From a checkpoint of a small transformer trained on Wikipedia.
Size: 15 layers, width 128, 2 heads of 64, MLP 640 SwiGLU, vocabulary 1024.
Architecture: RMSNorm before each block, no biases in attention or MLP, normalized queries and keys.
Training: a variant of SOAP for these matrices, 201M tokens, 6128 steps.
Each number is 128 + 32 x the weight over the matrix's rms, rounded and kept within 0 to 255. Layers, rows and columns count from 0. Numbers have three digits each.

# layer 9 MLP gate, 640x128, rms 0.28, rows 546-582, columns 0-127
160162121131122081132137120170146144089087080154144131158118067090065187167114151062126149158126123135136133136108145134128164072110066032146079126170111167130129143125111176080118106176155097119130166076126171146111107076116151100108161142164137123099094141156123140124094161097139135115144090153133203194137129080137160127127148052170172133158145106136110116075167114166157097135129
155109122151129106135105202102175037148142145125116102100125153106130110167131144119124125145099186127122114079170076150115083089117085135096177140152140174129161114138156089167080119089115104143132155120108090102158100100176128081079146156114129099191102168111150176118131178176130100114103177111092103147147150176173123112100170178122117140152149073139075104219089092130127234110128
086110133145106166171105150116100140158079135103157141115123104164086127126122127127103102081095142178092087134099170149087120149089035112089071120141152093120219069191058120124180096132089156090034128121115129136082114125106114107077117103168166108135147067113100127120114176142126122094109117128155084190125107108098112156107141135157134135092156151158137177089113105147191117078156
163112135062165059149128037098168097115116133105124169109158117100148080115078127121104158107112130149153094116163144113137125125198172170160191160096131119135062155184122114112107160110110177105101120109155123118137199158085135137132120099160154146153147117157050112134134156090203143126122156094102143087137140083081123147106146107065160129134157149127138098182111144128075124140149
181126132127152158131113114119149165113194136154151146139122099185142071196159124076136173137162168073096169106165121105144144104119151122103121165123127145133163167141160167096130154138133150122117165139183191095113147044088164164067120165126107147075137190141145166191153097182113083134138090107132060114152114125113158138136184146083093152142136152110118179091110140079117161144115
096149135100078161127133124121208134163094087098168129125112096185132157134094155113128148148090167149144090144088071094134168045115119091192100080149103104057121136232125158152115102096130170121125130090199125096130125101113165109137106094106101117150084153117120121091108089141143160137071196152117118177123115056153133155159156124109121125134153144122174123113166147169139143132133
132124139166148105124156145114168149134158092139122151135153112140099142104168138168195168117139114148141101092162139090033166075130141155111074139174104096152152100106124119130145120099153105104097119127124161124114100125139121127147163156109151168117079140105208123123079134110132100091171148114071180072143147141142131088137151096137141171141126100061143118184108127143114170167146
139093119165140082132118091138082151090124046114111164118143131169126120124141166140095153141179109155094142100152123098147120116090119126114236163128146140096102142149130062094112167105123040082147192112126172126135166164126124203114146174120143047087074054194101144139107126195132139148105166175100135101164094096109109173144134193113066152105111160170148180103145190128118104090184
143168140110138152122071224157084131115141147137164151059110116188160116122133101141091137181142129129142156154109083089164154107164117107151177142191142124136136128125162165158143162120109125088152113095117096068035138051153166174168130101094173089150132109129125188145157131141154182125115105123123109124133154189128164122078133156136114141159162124143051151150167091127163155139105
128127147184094128157100101118128171164127089113157078115123150104139151117164138132137107144123118096119144108049146116099037107172111104180098071138159123094147152088129113079128123161109155111127069170168111127102135087110106156188184142196108152163085109116153189113150180119147089143096152192049160166093187176057127108129079046126140135155117109154165097156132101144091164127137
139177100141110114134165082142102159150174140172116151063107146137140186115163118134138084120072134084088115125131201144106143137138060105105090127126094151107136130177122124114142122140181149130164145080083116114099154138143177183137140151133142136063176142111157121077150130155126139159160153108090140156090130156106150165115100108082140148168126065120146098159123159140136110128103
151138097102137143148127124221083089063172160123116145168130109118093102125116173150151175178106104115140121147131143151163202098138120158210154164128147131156121083097128166107125195108094083144099143131138106140083074100132114174080123079172143062140094143130123120143110132113088109102114166192094160154121094114142163159133142116128189154069131182150130124157119156120132176037116
131132084150145137098133108122109116103130111134115068116141154121156100120132096168071135100138210209109113095134131197091143148173151121057069105145127181113110189118135129113161134100102156113080103115082095127099124132107099116123129114081148135117135154082186147126134122141159172148141161139033084122117104133145113145107105076124183143130070107051138135096091192209092074087135
117144168122113131154133104176084123149155138138095194101145090160136175157169170169137157089098146186133138105100106155080126093242179097074046146091132073099115159114119123059103116128121160151078096139152168152089091100112175183172142152126168166177127152115128160096142129191106121133105146090116120111099107122069141130155131153161110120137165102127180091086102154164141132138063
146136087139144156096168141135085156103127095132115114123117102119151059143113146136061166063188165132143102158123149086137130164125151187144184102113138216129136187083089113082137132165082111096113083082106096106105098128119153114126188080078123108143105106139148113185157149129093087081117144173135111051120149096120103101174105097100186123125175130165176156127097128159141086140138
134144159191118060079172115079136101115111149121113080100151141147121122093108142111134135114074082130185163099137151172118102115107117119105192121118034137095072108172173181113116121081151132086121132155113109145125108139075117184146157092149113147122071143133127140142109110117118112079121089097140083117111093157141084131136132101110116170127110105110140086152050087118144088133108
134130125119134129115155129116105121079136136145190093136112118142146161107164157171185133126121112094077088180159151163083127129081188138097122124184153106099195101104167085140115179123125192148106168118127142106120123059093101151168142104063172146160141121111189148147139146124172144135139131147094095143120058156121171190141138123205122161071111147088217094104132150142131099175133
094142162113142112150087140047090134130140134096110117118111129044114105127161140127084123145122141170194165166120087169140179080169209161094124168131137095148084121103201095107159127094118133103111113122109082152125114129157161200114144117126124130078082101152123179049125120143144142113148178127109109163083083132090178127212114122132134120136151108123148138175135161200127191172082
142147094127182132142116112183127132153149108137135137091173117140165134110091156147196152127197128148138151145090166154108159129130173078173128204124172155131090093104102132053162132130155160144152139073146152148166088100130163113172180202115112114113092152151154160142146140148054085141067127112128094110116126121127087159129136062092130103058126068155140126096195110170117138139166
129127144123168179138141197130140161110180141174084119129095118189137140086102062156118083088176151147094134116132145141085135120164119138115161105122099126057168091087101122136161158159203125078177113126137119108151075116147135098092130185113091096148149120163151146162142173169132120094124101118104109105085167106177105126125072145143156165158146128156126108099111062130193107126096
153085104216104086202104059112083193164135064182172139114162149084146122108084140128125062229148152084113118137121114104108111082091146077146138150166124168194131125083112103105102077133131137105130132129092064124121150141138127185148109180078116163087099118119133125141098098066142138119129153149141166157150116067089122132090128113125132135087135158126125221169140139121128111168132
153135161124111080118101171136091114181144158105077159151205075116153120093081112114152122181129098082156202148163176184149113193140118136193141167147146179129161065147133112134119134116106195087127158127143155112151164127135121136196152133149094085146156131128130151136092097100067171124119124139139081105105130141121129107162152152123081099148111107158133109156182122153126106105108
198134181127132146135101113094093150158135071124155143118116147155128118163190109148129181117090126113076112135189133189089161154141145115156120121132148151131105132055115094163147056116134149132110132112102095062114104153151157141122122117145156104084092132103110106155080091139186136113122103175147092124129095119088088065114140192114105144126134136101127115097096130173140131142127
154162108158123173172117116101176164113127076120107149094169115080151163104145193126119131064153166154119157078169172124117096132110169136107141070117230116153156120119137098163153026108104127083125117110041095139174124113156144119123134117113152116153110131194117112109178156111106107090167111163074091089154145059127135104114174114092122121194122128197145168119098161135123146135122
132108175177174138126113137168173133086140076110152132116148134148149167161182159109145147138075166066155143051107109163126144136161133159143169153103139077145101149147126169115138121151146074132128108184129135083122117166163110133068150119121118094155173170116116204145114144182157104174123190119096077106084099148078093114134143036151152118144105218122153125114165172137145139073069
174165126181139130167106089101111114090140110172150031144100092063115074140121105132103084161110142146185135075127119093142145143071136120125172126111144157096106144112085139117115056156134142083105176135166101114177155122094155118118108113132200110074168112153118131101126139142191124148120143065128169099124160055154166088157107171096128108155103158140093152129166091106186046177135
127094108155134170120156069125143181115165134101120136137103160090099132083183162114117111138165129125185112093111176217189132150093157159151158087186148103129168130093167140153164103135122163152150097116104188192161142098135097126066192134126139114090120113230145114132117107098127110127114202076135048093155124155109084059159190117140148150150138152096097101131139144166060172160110
140108143153144165154139185167078139147172116090160090168174123152155183166140061114116122170173152093140111147149153122073140106088162095126209133074127150091120073130093210090143144116112141144139162171134164128124125113103165131064188091087095151136071082123157083131098107186123097133108100128083122138140103121158179075088090100170127163228097143162130128106127126106179099172121
137112192126156138161110138161094133161180164114130149207092146134151138135128147186156070072149152197045099102084149122125193120086078146100093138113162123101168111147138171101142133128137094114130107128088128141219147157144158121158100109105200165153179156130140126153154124134154051102132115145122083113106152116091146167099180147103150141165141177063103116165123141111167150142114
110087174121173154180109154047135145159105096154139083099105087140105126120176056127154138139126144095104113156102118113130108031193127158142157123139144118187084173200145175147121154128148165151118136154142114108129102109137108112147127110172090169107164149089131106184132133103138135127143166086089177134063133155098150103136161067114128091141154119099081133059198162076135167144075
122100157121119099191028090105103108128108151104109092160155164150181076133104144136159101148155075122108092113139113145055093134121103111108130086164179093145091097163134093049176126091041179095074141136091115124127109094156176118143116110105128107168094134112082062143098168141126146147187151191163072120135106124162133144122093097121150166073180101126138125157125168127092117111115
159164083129189110125155137111144133137136119171129133153078141155175129105112116117101142140141123139173139107113139146147101061103121169128177171103101170081110131094159154188185144080135151175105156172145112115074086065136139124170158096112168135176129184181173133166122080098139148115118174067155111112047166153129091162068084106076130195188189120136155104099162146144134155120151
153099177111119110130112148133136132134128127130146121107107099187135112099118092134159127099231120151109078144130166160128156095178180151142073074096121164099126148118170121127190116175120143141092103174129099170143118143124128114118095117096124120142138197125153081072168029087109114150184115132154128146108172173116173162093169138110069135118181129150125109171187150192159072134116
094084149147114089167186107157160203157226110136131173139128088161118182152150031131132082146126140107147147169113165175039085217140126154060130124150188100124138173083138183137117074129109154089155137139114128075144141125102125163103127117135131157114112116125157122132092121142122085098137180112099146136114090128077081198085147110172155162152110111172098089134113113095116144155116
130146218124164188172096181141182136133142125103110172109159148149159088107164190163174109092125135112157144123126162126096137141139181107142142118104149123101119074121157132133148116149130158119141173128123117116078146122086204103171178068143161074155117109177111089148096097217111102103082078144154075127147113122181136084103171122164226037160123097169109095149083150147160189194162
157119102166103087138143136146121106114142137125120140136148112131112143140145121148113161094125128156068102164124163139085154090219082107120143125210104174104166143114081136134172109134125177120136077162120135117178091113137160114139146110150112140121148118165132153082058128140156079110197107149167169087116184168149152091117160093132144190138088130107153118081144098187145141080123
116056139129173191152107162111044157131168065168114067124125155166149104178110164174114046130164128132074124143162086144110076146097098175149113132117098117095112118185116147105171119214150113169199158189121163134115135168128125091167150159129148120107178162148160181112161117121168143096174146113099076152070151172098070182109107183104169095145080159127122113157209133163109093119220
# layer 9 MLP up, 640x128, rms 0.283, rows 546-581, columns 0-127
121191133117085158139104156178159082104152182209227147091125094117133127170111111173169143126109142136101050148135179172183125120146116082088190103119080132138139110121136105123168178162092100205135109132158161135083147124119160155112082105183070144109064105161149122080134128179111145133156150112140155143116186182171097111148148121135148123146123120065131142082155170132143099106146
187171157105182093125095127168114143160099087133125154115154153128099110123071136105163125080093127120041100153095124139178114164140119072127102132132123102108147099119093099109172177141105113089160085154135081070130162135148115128179128141080132117064139097181121136180154171057141135083119173159141151169113127141109116134164135119075146193132137123121151094128188135127089122118102
083096050135099105077122164138063133093129118101135179108136112173152116091122115100086103163168119117118113097140103141128174129104124152153112086128155118123092164086134159160148095153145159156081117129118133123141115117119132114048135121193138170150157167092109154146119150132138134173179061119128157157162145147181144121175114084184074092051118162056143122072069132089140150150105
118114119101122116107141097122114094152116163142160154133121183111132086093111147148121148188164083169115093112108098151146118146113171121143111177154096134131141165120114120132114100151106169138173097133078109108127099112178105137165172141093098063128147191138195135149109132118202142122117136115127184151114104122101077177211083100132170113134143122147102085168058193117143131127139
123131056117130106168114116100145164090140127151124135144098115103133174158127061126112108157146125147151142104133119143138121071108124147123117156180156126129138128112121080139070056099097120134170128131108119114165129197060146100144156108152164153141126136142114124142125109096145110153118092162127164129136080165135091125058189145088138086182134070098154149142161197154118164133156
111140105143116147175086110141143175081146130188092153124118146108119130157119132106110072125138115113123169160114125091096149146141084133103127165155135087090127100150079137084092145098146114191148116165147145077123110117090129167093141114110141127168142100127181183072129141125164152121108174099102190110177139093072152107150141044202109111153151092103156114141196123102089126107096
199097134145163128164160175172131184132156130146186130087200164155116152159144124135202120116132117116126130100181151099106101074162107138164091107145103123179117115114134138121106054129117181037140101090066170123087090111129115117120168141079159123113126158131162123115144152097111142107135159132105188117125127093154081102112123072121134150108091136090144107118155098100142098166145
135166103060159187068146133203070161164165176110140129140140081105151112112068180139112138113145127171135157124082140114104102111155143091135179129128124093132081186136137112111114094112108100116125118157132101074138165146078154102100112140140137158128098128084175146136136129147149173181181136117097099182135153163122148077139086129095133154142165112125149159140159127099144197096127
115110153100087112134066105142123088165158159059134106129088149172145070145093127083095121235115120137132125097165121071143126110164115066085179111140093169153182097111082153140110151148104153180119195151108085150146143119116143128111098116101124075152101133170145095102132132110071100149147191128134092115176104098085154118124175131137157124134134115114150137164080112178146068113121
124110111149134122131092192125109061127100145120168056114136125096122069160114153131120152165112142155138124087134075138089181087179130111126114141091186104092151095200192113187086103186080122149103109144166146111189106105097127182133152066148149094140134139139107170129118151138194190176143130186172126087109134132121148108121109121176165091123117144118136166109168128090126087178126
101145142112082132120114129157161132103123087133147130158138156075123088161090117132140123122157112133165137160084115207163194127180179077082122045095135128164143112120119168120204134121152178173108116068107153126114102089178151131185143125147148136095162087134127081129130170166166127073155146127146163145131117187077083084160166110104110152138141124116077109102134186169215129123152
163124138105152109148133184118107104113115077168169187143121141064123136096136157127136194136128133204144104166196160113178116102113222186132131159106095161115102121134140104083139174065141109121121131110164094141083130131093119140149116126143089074182114116130143166119069095126112122150139113158150127118185142096068174204149128117159129151148035119091139115199167180146154154123157
182180132127153050132149132129079115128165139113126106136102123088073094181119117130123133133128187039151103152065151154147127156146150123145065124105140119199131083087093155128085023145122102146118111194160128179100204058141110106122124146068159126166153135120226138141131124096112167109078119147123093143095128149120121141154148105125071092113132142091151101093146150204151105092079
115071103126137128168115185110132140144101119149106145154127142068163138131162144134064143128103134101077170106122088155142130069151132156143145092133105115134045128117100090121044099116110135149135117087154175102125109181111126120093120048165178133137139116113138117129110090105133133159069164116092123183161094108098055116171095137091108088107108123120084137193101100154120099096186
101131138096184149099152149090177172181143129100095128094135102104127128076150151092125107175142136089128138161087190154133126134181108081148045089149095199138108135127081111136085150113133138138211111127107120145132108129142148104133063120095099095163153146131152147156158147115150131065105127101103142158165131107150087109123108148137130115185170176142075166180151132129152091068195
129148150168175165114110119113126105155051162171199093148180117141155124095144060122112131199129110136115192115122138096118118107113178129163133118090109156105143139142150133113136112099167127138115158161090069110074083153104117149108087165085084105141143149132132093151090106139152126153206120160081127110142131108069105109110144133095117131099196145166138159128130088119120143177128
093191136079104128140168183114091152148189093102122148183164177112060137087101095078165081162094084123147118141113072130161173089135138145069128147136137092162169088151112143150081171089134150120136170174082151138109053116161176161180087142098144096174087185113099119134124160160126129163082167100130165147079158082092206112151080074152123099154152143106096117121174107174130167156122
125089153133142180166103103111118219099214092098183169132146135120142156147155080140065130111070105137131125098083123112183144131149144167182144193135157123142117151114098106133157086107098149159166178109085088176139141129148150144110103047120103166150131166143102111073157099129152133172121132075107108143147135171132102112148160151152085123152171108097103116147121172076147112130102
170090064143104136114137220172139103145082166092103129102129162131110158138135162111100130146129104159108157112125114107128130128154161112144068141150063150215151115092167128118191077120134118092044221118118128091131095087120184156130127086127136190172180152164172095101118089122163131131143125141090141136112121116128135158127142109115088170141074164116157105107134118168109138066087
136164133098115111185152131122172115141148127134135084109115168150219211114135128201182111080141084168125123141100147107157121132112159099066104167153073074104157088077138113094131106077127159131128101137086083106124105154185100100149101162184124091084158151129145112109137098138106109151079155139149159154097168156148096190104074128116140099149131100088068201095101077134117151119146
125170168081143153092113122170106125142123144077072132149108115137124115138165070159107141166099096125133133112151141150164091155123116178155132108145126127143116177072160128154160161149109109084139175094158113116173072118140158109145116110087099128102122102058126106117155143132126134142136095150153121086104119085051142143076173171194186136118115053155092116147081104096115131142129
175148133108147141127120090135148142114187116107110100099205116139147119100156095117194085092171118140126142144142121097121100135099120155126117117097134140139096186098131141121181119137138100109151129115117153122173122103120137078142121125165052127090135134110114117092163125116060162149104130179145108129110144170070072142159096067162157101120085202140166112048081208121110120140179
182114121133111166134080124130132159116130123141092098099111082088134165137164149149148180124123101092107079197173186121123167152194091089141183112063177123069227067044101062094160096157116140083166157126094143143064094166146129167147149110190140145135054135140094070117118061097129146107157097156121114070091112143139188138117124242115090142128073121152147185138154065132117118143137
110153116103199175179105137124153157150152086151151122136162128120129112075114144125117136116145096114105120131106143108125131139137090130088135145104126200140094146179090105097104153156153122145111143081120115128123158131081165085163083110142089151110157118118160177109161141041164116156111147147051140109173090125141122130080125082142082057104131160228080115105115150129131123084160
158101125079093133104126108105128136122082085125114154095146124128108063093211184113161078075094106074097090141149152089108051160113088148168124117100131114137149142127127149136134109101139096136167074186109179103113075144117146113146148055124121128177124122143140137138097186119179154124150158149038189137161111161090146146113121127111142069072137160137110130128132108118115118098108
210119088145091099128093054066097112083158051084146110172079124076153102101117099098127113125089146149136102128138168177163165126153094160121178142109178133097177069112123067153143130122171163112109119086165114127129069146121114122222130108170107080089111125094133129135118110104099113095118102155138070065125114119157117118099104113069118142115114125134200119138116090067081101188066
141155127090074104182099137127110117117135145120148140149187115162141164133123101214174112130111126116142103115115103113093147202121096139142058121135077119111132086090125173107135156221145163141107106149151126095106101066132119157156102130101145159058183094107143105105107082131066097097130188128144164151150126164106217101146100081144105069116170115203154186128107148122150122154137
111150123098130099100116204148150126138142138174135194069134120208116083080149160132129117074098121096130125157127131144134158137114108114147169146156143114113079063120157122184161186128103137151127146150151085139156085136131176091178145168135147144095148105164098128114173093105136167088072162144160170157111148103178096074159122119154132076073080128158170115149090138140146101162139
107121099132202142130172100125171103079121137141136120147200084193165143099165160097102130122134125188142093132164064154166118089174165198166138106096112073100088149116176113164135142092119150119117141166157158136062043110140108102160166100121052084181133115068080188102095110144084098166168150149066124101175114122129132085154107114179123121086179100143165111109117120134118143121206
171091071148159145075148151116128141125190133126171149118089065122112082160080135151084096112122091130202147191109153068136103135115086165175137127080098103130105117155204152167105143167110092124126150137118174081112074107094159156130124054111159132143130205043171083177083110162146112143160102144126105155117136160131133081098180158153101058215170122171102218127149091109129140130177
111075136143138131175190167047034167163067084126106157163125122129161191100110150121093140163127061142133140133166161164110119133088091134109128150144166111155142126155148076158080099142183077126157128113125152173129124170127098099147125115079132159140139137067135108158090105072131131093135138176117129180080168071143160133144095153127099087144154135118110147162061123135144103170091
126154114132127128098125078139151115164162148186129130172119139086120110103123104094104113116163178150137143085123173137195112113129157172113149110142172120115115101142085096092110109106156111203075166154073127163154160143104163135131108109158177085164083079083121103082166132111127115141077151057131110078088126100110135178149103134109151151132129098179163142137093115050144080106188
152174072094075118199138132108077130078126145172145123108130109133120125139146134163106176171077164125154153152144140131100144170106115128101133144097152121094112106124138101169144136152168173079134206134060051115156093154181177152170151110130159144147142102112124122103133116117093149099125100125116108122105157138213127166095132137121137128141108198089152148124122163093100121129188
110100176141120022120162123131121100129149108133195204155115108151062108134121129145121133183141196185140109154082099152136138142120155129108159123165117115120139064096086154098121125105173146057136126106083170050096136175146159136097152111130148136145115109141109164122081161126101073149143133093130172141102076138160125093054080119118169163121106178100123151117124115126116093171106
091104134076073112094096207122182122083113127064132155129067092178106126033120139084115137125188116064131104193169141158069070108121083137132137137160117120159157127125148126154106046105076124129121147080064199113107088074124098128131119139113184094156136134118127166125129072158173065147132145132111101130118149208114071133158122147087110155137110113087141069123092065034190139094116
118044122160130211097124139182162067119089154142092111117146087180111163175073116168111098112119087113115115143125159101114114125143159135110092077189108092155195160150090122121197134112186110127127086172150129144110192104081153106147097156149075098147118146074146116104077124137138120124090141193178124113071134132116076191106219144061113164131084142092092130126133121152065135151129
# layer 9 MLP down (transposed), 640x128, rms 0.263, rows 546-581, columns 0-127
127122148128074098081122138072142097144178150095145064075103138173157107151099153090098138127092097106133097177122128130138146182150101138148146135158085073164118130085078127143196188100132128117123172136143124116173105105131132130089149133049096104130121153151175130158143123183139168179141164116150088139165160121032141153119102111127133158087158161124126172122182146035145134137158
133093088157180209147125128114182047111154141102137102148127096093124129127129149074053123109126083114080158099093111097164104127104116082128139167154098162118152141091175161132083114109081098098126146145164141148110120125145121093099088099137118132147092152094117129099145089082144096167125116105089148098095103134169141140117112159113169054156135122118108139098054082190153134159076
161163157132126117118139151131143143088108160138140116153093142093166099049071180097147169193132113175104155110126153113144104093066098119141065169131146151168214166165137127149151114097121154139109081098114072164130105142119105112128134104161132150181172089188158099155096127145119098098160147102161097091137151083159136131163126116202159107178159108117099104079077140076089087075108
145133088071104154100205128110079157085100198063118103156156127135112099120112149116135124098129115101079104108087162077135151134158125071084093118096145144140120136173120142130163181118097163108096168137108152101107138091143122173102170190138152149183152151150104088077178079107122100104078143155120118111153168109117099120074091136167111165121099125109122172085169167092118096149115
147067133108122142088166121158151158150182164122103148188192136111110117158117152097137110146116145107161138141144098115161141104146077140121134122101048156115133108111134122114085135080131055138099146023108120076095179088091105069117112138140157154102139173084083108148121160130081136125110132161132074058146160134119184101148136123144104122180098113144132136156117143187165148092162
113101112093165133137126069070122099101130173141108106126110159133157150176209123177078131155138107152217140148126124157156149064098139118097145197131134135038100107141098124118085136152110080172103152150141090125112101136093138175074118131112102110117065098056083141082122109161127092169108142147098169147129106166093120172094151158168131125147127123187092105148118116102148094135044
123125123140136101197130162156135174095139120133125126060130161146072114160101107127157133098147146125164150084166098079138082126108153102151126121161147151129160169093159133139084103116133088101150136167147142144178096136091132105139184115114123089131152084145163115122155158061193117113138143110116193118150126137161124120158070125120130142098118159114106177087176133065127154142145
115117114138153160103162136121064186123100173100113105157121089056153147082140148113101128077174128065148112158112166130178137099217117103141075154125113116150090088125172164154162139158158128150110151085126137110124110071169153180116100099136136136116108157166134140196189081093166149131106120119071114115086072137136094130104130137104174157114147115121171156124137160149123118151078
131096089109063116137192128038147073108082151133099144156065169130130112158103125102216172162087110170139143114161133125169156131131108078146078107127133122125138093162122116086105132145179154112121116085141153162158152130101091065102134155135143101171168051165123107108103100065177137111137183146156100177116121175120072160114112055162109110137116165121138127140123133117152172150079
092134183221113153112161118168084142110186120117155125123105092128112140071106035129114163122148068161169181163130149102156178099151118149130122134155128138132109166145148144095094144128134164113097102108104161098166156154210158085138175112141127094143136072121163110097097165082116144104110051095166151100150121130122127093042141126079094093120093131123167122199134109138122139122131
088144110122091159132110168142152070167135155112124091125139112072110065118060076141161085098113131117132111133103201162137131127029100135205112167123155117116100113127123140124111165167127150131142098156099101162119194110149132170104101085128085152081096157193133115133113145080171139101123156152196134130125102127097114051168135142084128101148123153116152176079133181123153084107057
121140121117124142117154101113117123098116150093182098154094152128073147125151175080103219082108079170150114097099168080175113133145126108144150099092180123142080153110109142140193111153109105134156108111124147106105161100140111108153111200158077169149098103142130092111156175122135073113114093121176099162089096167074159102147065147136111114153092154102169146113139137091057075171152
166082185154121096110163140175144111125139113162086131133161079158112136060080093114108114121138232113159144142139121161142132193189175088069127095105101110137129123091148166155107119161135115114065127137094156180107162146135088152153118136110175131093111096165192152119150150100100117169127137114134166142202133119119142145155136116197187107178070074143110152143167186114073128069130
130146089154182150176098102105139112120151141102137069147074134148079058115134145159129183106129119155173122173209090144125112097159154088157083154106116091102172112106134148160143113108159141135123145125091149100150186084130084101093082121108080139148077171137119101119138140103166150117198098137191155077208093140103111123139083125131098204112128118123158117131115178115142132111142
157137069108120078121117176158115165142177124105178113129133156093127171068120136127109103121131123175153154091116142151068099191130134086173200129196153134125091109155179127122125145119123136196142051145085121094151125096108177097147076124157152147117173116144126162146134150133130156151074114068100150187109130156106125112085173093107169123100159125117111086096056105140111103144127
145119148135153184179146116128068124131133138104072108159108172174162076184088152118102162056146118134187150104102118128119091149148119120146131132106088119115107136116137064148039139143129130111114113113177139117110119092211145128080135166077102149066117153091146102190113102124135138120164158097162093138153121101169073153123124149163120151152123075129144110094148143144137103106111
103121121089164089116133124126114172131133074175133140113230156169138111131071065121125128139146208110115165142053160152154136126186068167044141182131166149158141144140162103124126114122178155056172129142175180074146050138144163077105124116099114131100119115072141115181075098166149154048164173124122124141073108072110059106105086150146176107152104106130109110113168135101137185111147
196112131118141145162150167154169151083116148096136098143130202124160091112158078134146156159088147113090142104091070085191089144123183157133115151155143181087171107122116137106149123156135169145156122124121160124101109151119132121099163091159140119122131157083163148197103126075098087123169088055125137201159083161097136159163098126115188115131172131136112109121108128069084076112142
145192099125152131147091117149153127137125119126122147149080092168139154124124160157155144158086156145160083066139114146107140062188074135080107200142121173112099145153112131064154137109159119132122153109100121193054159110079177123076089160079143101104098125081167137141041171098123140128122107148163105122040131103080152125174098138150106138131154084117108121100118153148148122149169
166219128116149132161118101058107159175100165118054144063170110110186094123139153105134094088119133066106131127122126127168090153086154156113128114127118129165106176120171159154135092095116158134147110120105146174096126066052121132118112088089086119149077165092184151182172055152079187065128073142123164139140116122123154162168150136111108142090102183050122079152108120122182134157173
082121203177120098098163103122125072099145125092087091125070102112109132127163118138170142121140071114110094114157127045090071122116138135119099125175119099192089174109149204079111144098167104168120128118115163169137088113115126037113065116148086157132130148164129100208115156094158136179057123157138133119120073075131118136092123142144155116092135142160128110114144152164089133118137
103081140101092125132141135090166157133104135107085147179105213108105119098163176176160142113153089206155147110141109117137196111109105173139102186144153142133137066129130167125136143123109107144119073115117133199213147140129065105164148112164114128118110110138100154067163157109163117117129143137129070100127083126123148165150098175123134092156142114152137138131112118133080145146099
096150124072117160092078116184141110148091157140157089122081109089118119101235151068140173103150068121103110101175149102115145154175143144128160104093127144156138038170098143131132201108142164135115123129175135201129105141010079141184153170169136157161129080113136134119168102158147110162141146129128145144111106178245115112164080118167074079096118123157151140154154074153117155167116
139124132135114094120116138117129137147113154099149155111112135113080166095150091173172097162159097125165079140170144119155153183098153132128112102101119069141127120135140119083185113142062135137143083165123132207161095124090162169131144179138136141124163091169143137158130070148142110100177167125138145145107084121133115099201169165104114198146108147105208091098045090130134182124061
078076149131085076072106181158121094188142155065038137080128147113151155110112119105104126181103095079177115126132123069134158109090147092095133118166107140128167093072091157105147142137126118128095104137130157109130135129099070087107149083095092101085144105122105068122121138104120151157134172124109121181147113151143084135150113095118119141094151149120092118143165118143119167138131
165068116103086159095104136088123143119118095163117097100104104147103085090164147126133141074118153101123165096139140130102076108165135156085201069123108107133201123153078074115159119108159182183110123141130140074168159104189038105188126074128155129152111125155145168117074144143117114123173166221100112103173165160162166164091161116074132134085120071112116185138125114186153052123096
139077101183046070093167059161122132135096112104159105149156159103110114071128164141109137122138064157125098138120096184125124188138151183161092077175117126162227073138133180090154095148126178131126117142089132174129122074098140124105126130115170083178135098172098101154152159155102150138115125146159138073127149151126138088144157099143165140171161142108142090102120170192100137116154
125143140211112119129197158130092143126108166127124091191137103150189177169151111107076095061094093087117083056103170154151114135126149162098136100137094107124133158164133112113131103130170117154127131112122144136141137137148170091101116142135141132162079171170135105122145154163125139132097138112081075148159102139118125059110132132090081158104166113168132125124166148121109147121101
149062144110097149148150113094134124104136109161164107183166157139122127147123141110134166102157118203153098041044094146173180167105112157146185087209172115159127136068142113109095085122200133080177098101150135159117114064156199123151078162162118163136143131118111125086157143186157140077069135140157064096030110100117103136072149074123144098180136135109188079130154126124112114092168
110061126193133113149188108122199154162141190105113118159135147116169184117100120128117100108089111128070121066103116066115125096131129161190136135122166072132150060109116149142116101101149143129155152110140144137087101123146065094149110071145120181185055112108194053095126190185147127137110122191053081174156113113133113133092106100161129161121168138145149158106164084069178191163126
121178167129108129122102165075168150084121126107140113150125130158143128081203137116125130137141087125097144090112129083120056092094079132129146141111130108152167147075146176145117124124105195127132093040136191130115147134125154124123144193135195134184122126137162060135066091113084133166119116089147119155183167133221109071188141108070155113056169107163168154178164144106131142140150
154110138130107105118061122129133117073099153146148133132126117139190170144105172112182197152122121125086163088137121133153138119141136102119097142068101113116148133074131192178117134134136160081095168152156149115156168104167076107143085134067136151114157142127130112159166119137102119128157163167106127136188117085153127104155116167136201067171095099134152188104175164098112198162142
175127136153116123118122075112143112133163143139138139169132180096115147110108151121135111152156174123140140087160119131074123102073111088145141119146080104142128095114065121129213134155135178156094132181145163149126120155126152104070114155147105103131123153182101096144141111168110172106102120125103137169098138174096191125130039055166122149180108138127135171117085154162166152136090
115147123132116157120097080114137128105131110117112065067158197135132130189185093111155122122148107046151172145130101084060115110118128086093139161025169137144149161082148153132059182137078114167109113163144079172161121115135099113090074148121100153109133141048156176122165124170112142161140129121111122174118108107122097137121143157162125143114126163115075096083144151157103165131081
150117148200118116091146130100104095066159148125132016136148130135080113171122119115055134126125080089182178121046149129074103153161120129133127159125078154088140138080129159079078122161169030078120111128091170127095131093157132160123053125115041130093098180082178144071139161095168146146131101123164186071133164184173109132158101161114112156112175136144148152105143147123125079101122
110113120108091157118114126100147105112129172105104133185072105103152131070131131074136118089074102111216126098142167108174065133071142164084192139110092142093144175152104101128155114165095103152118123111148137162089133131078140121115117125177125139156076129128175132137152101110149143075138151173162191112153116157173090154147119104130052075164124147129110166127061138132117113116118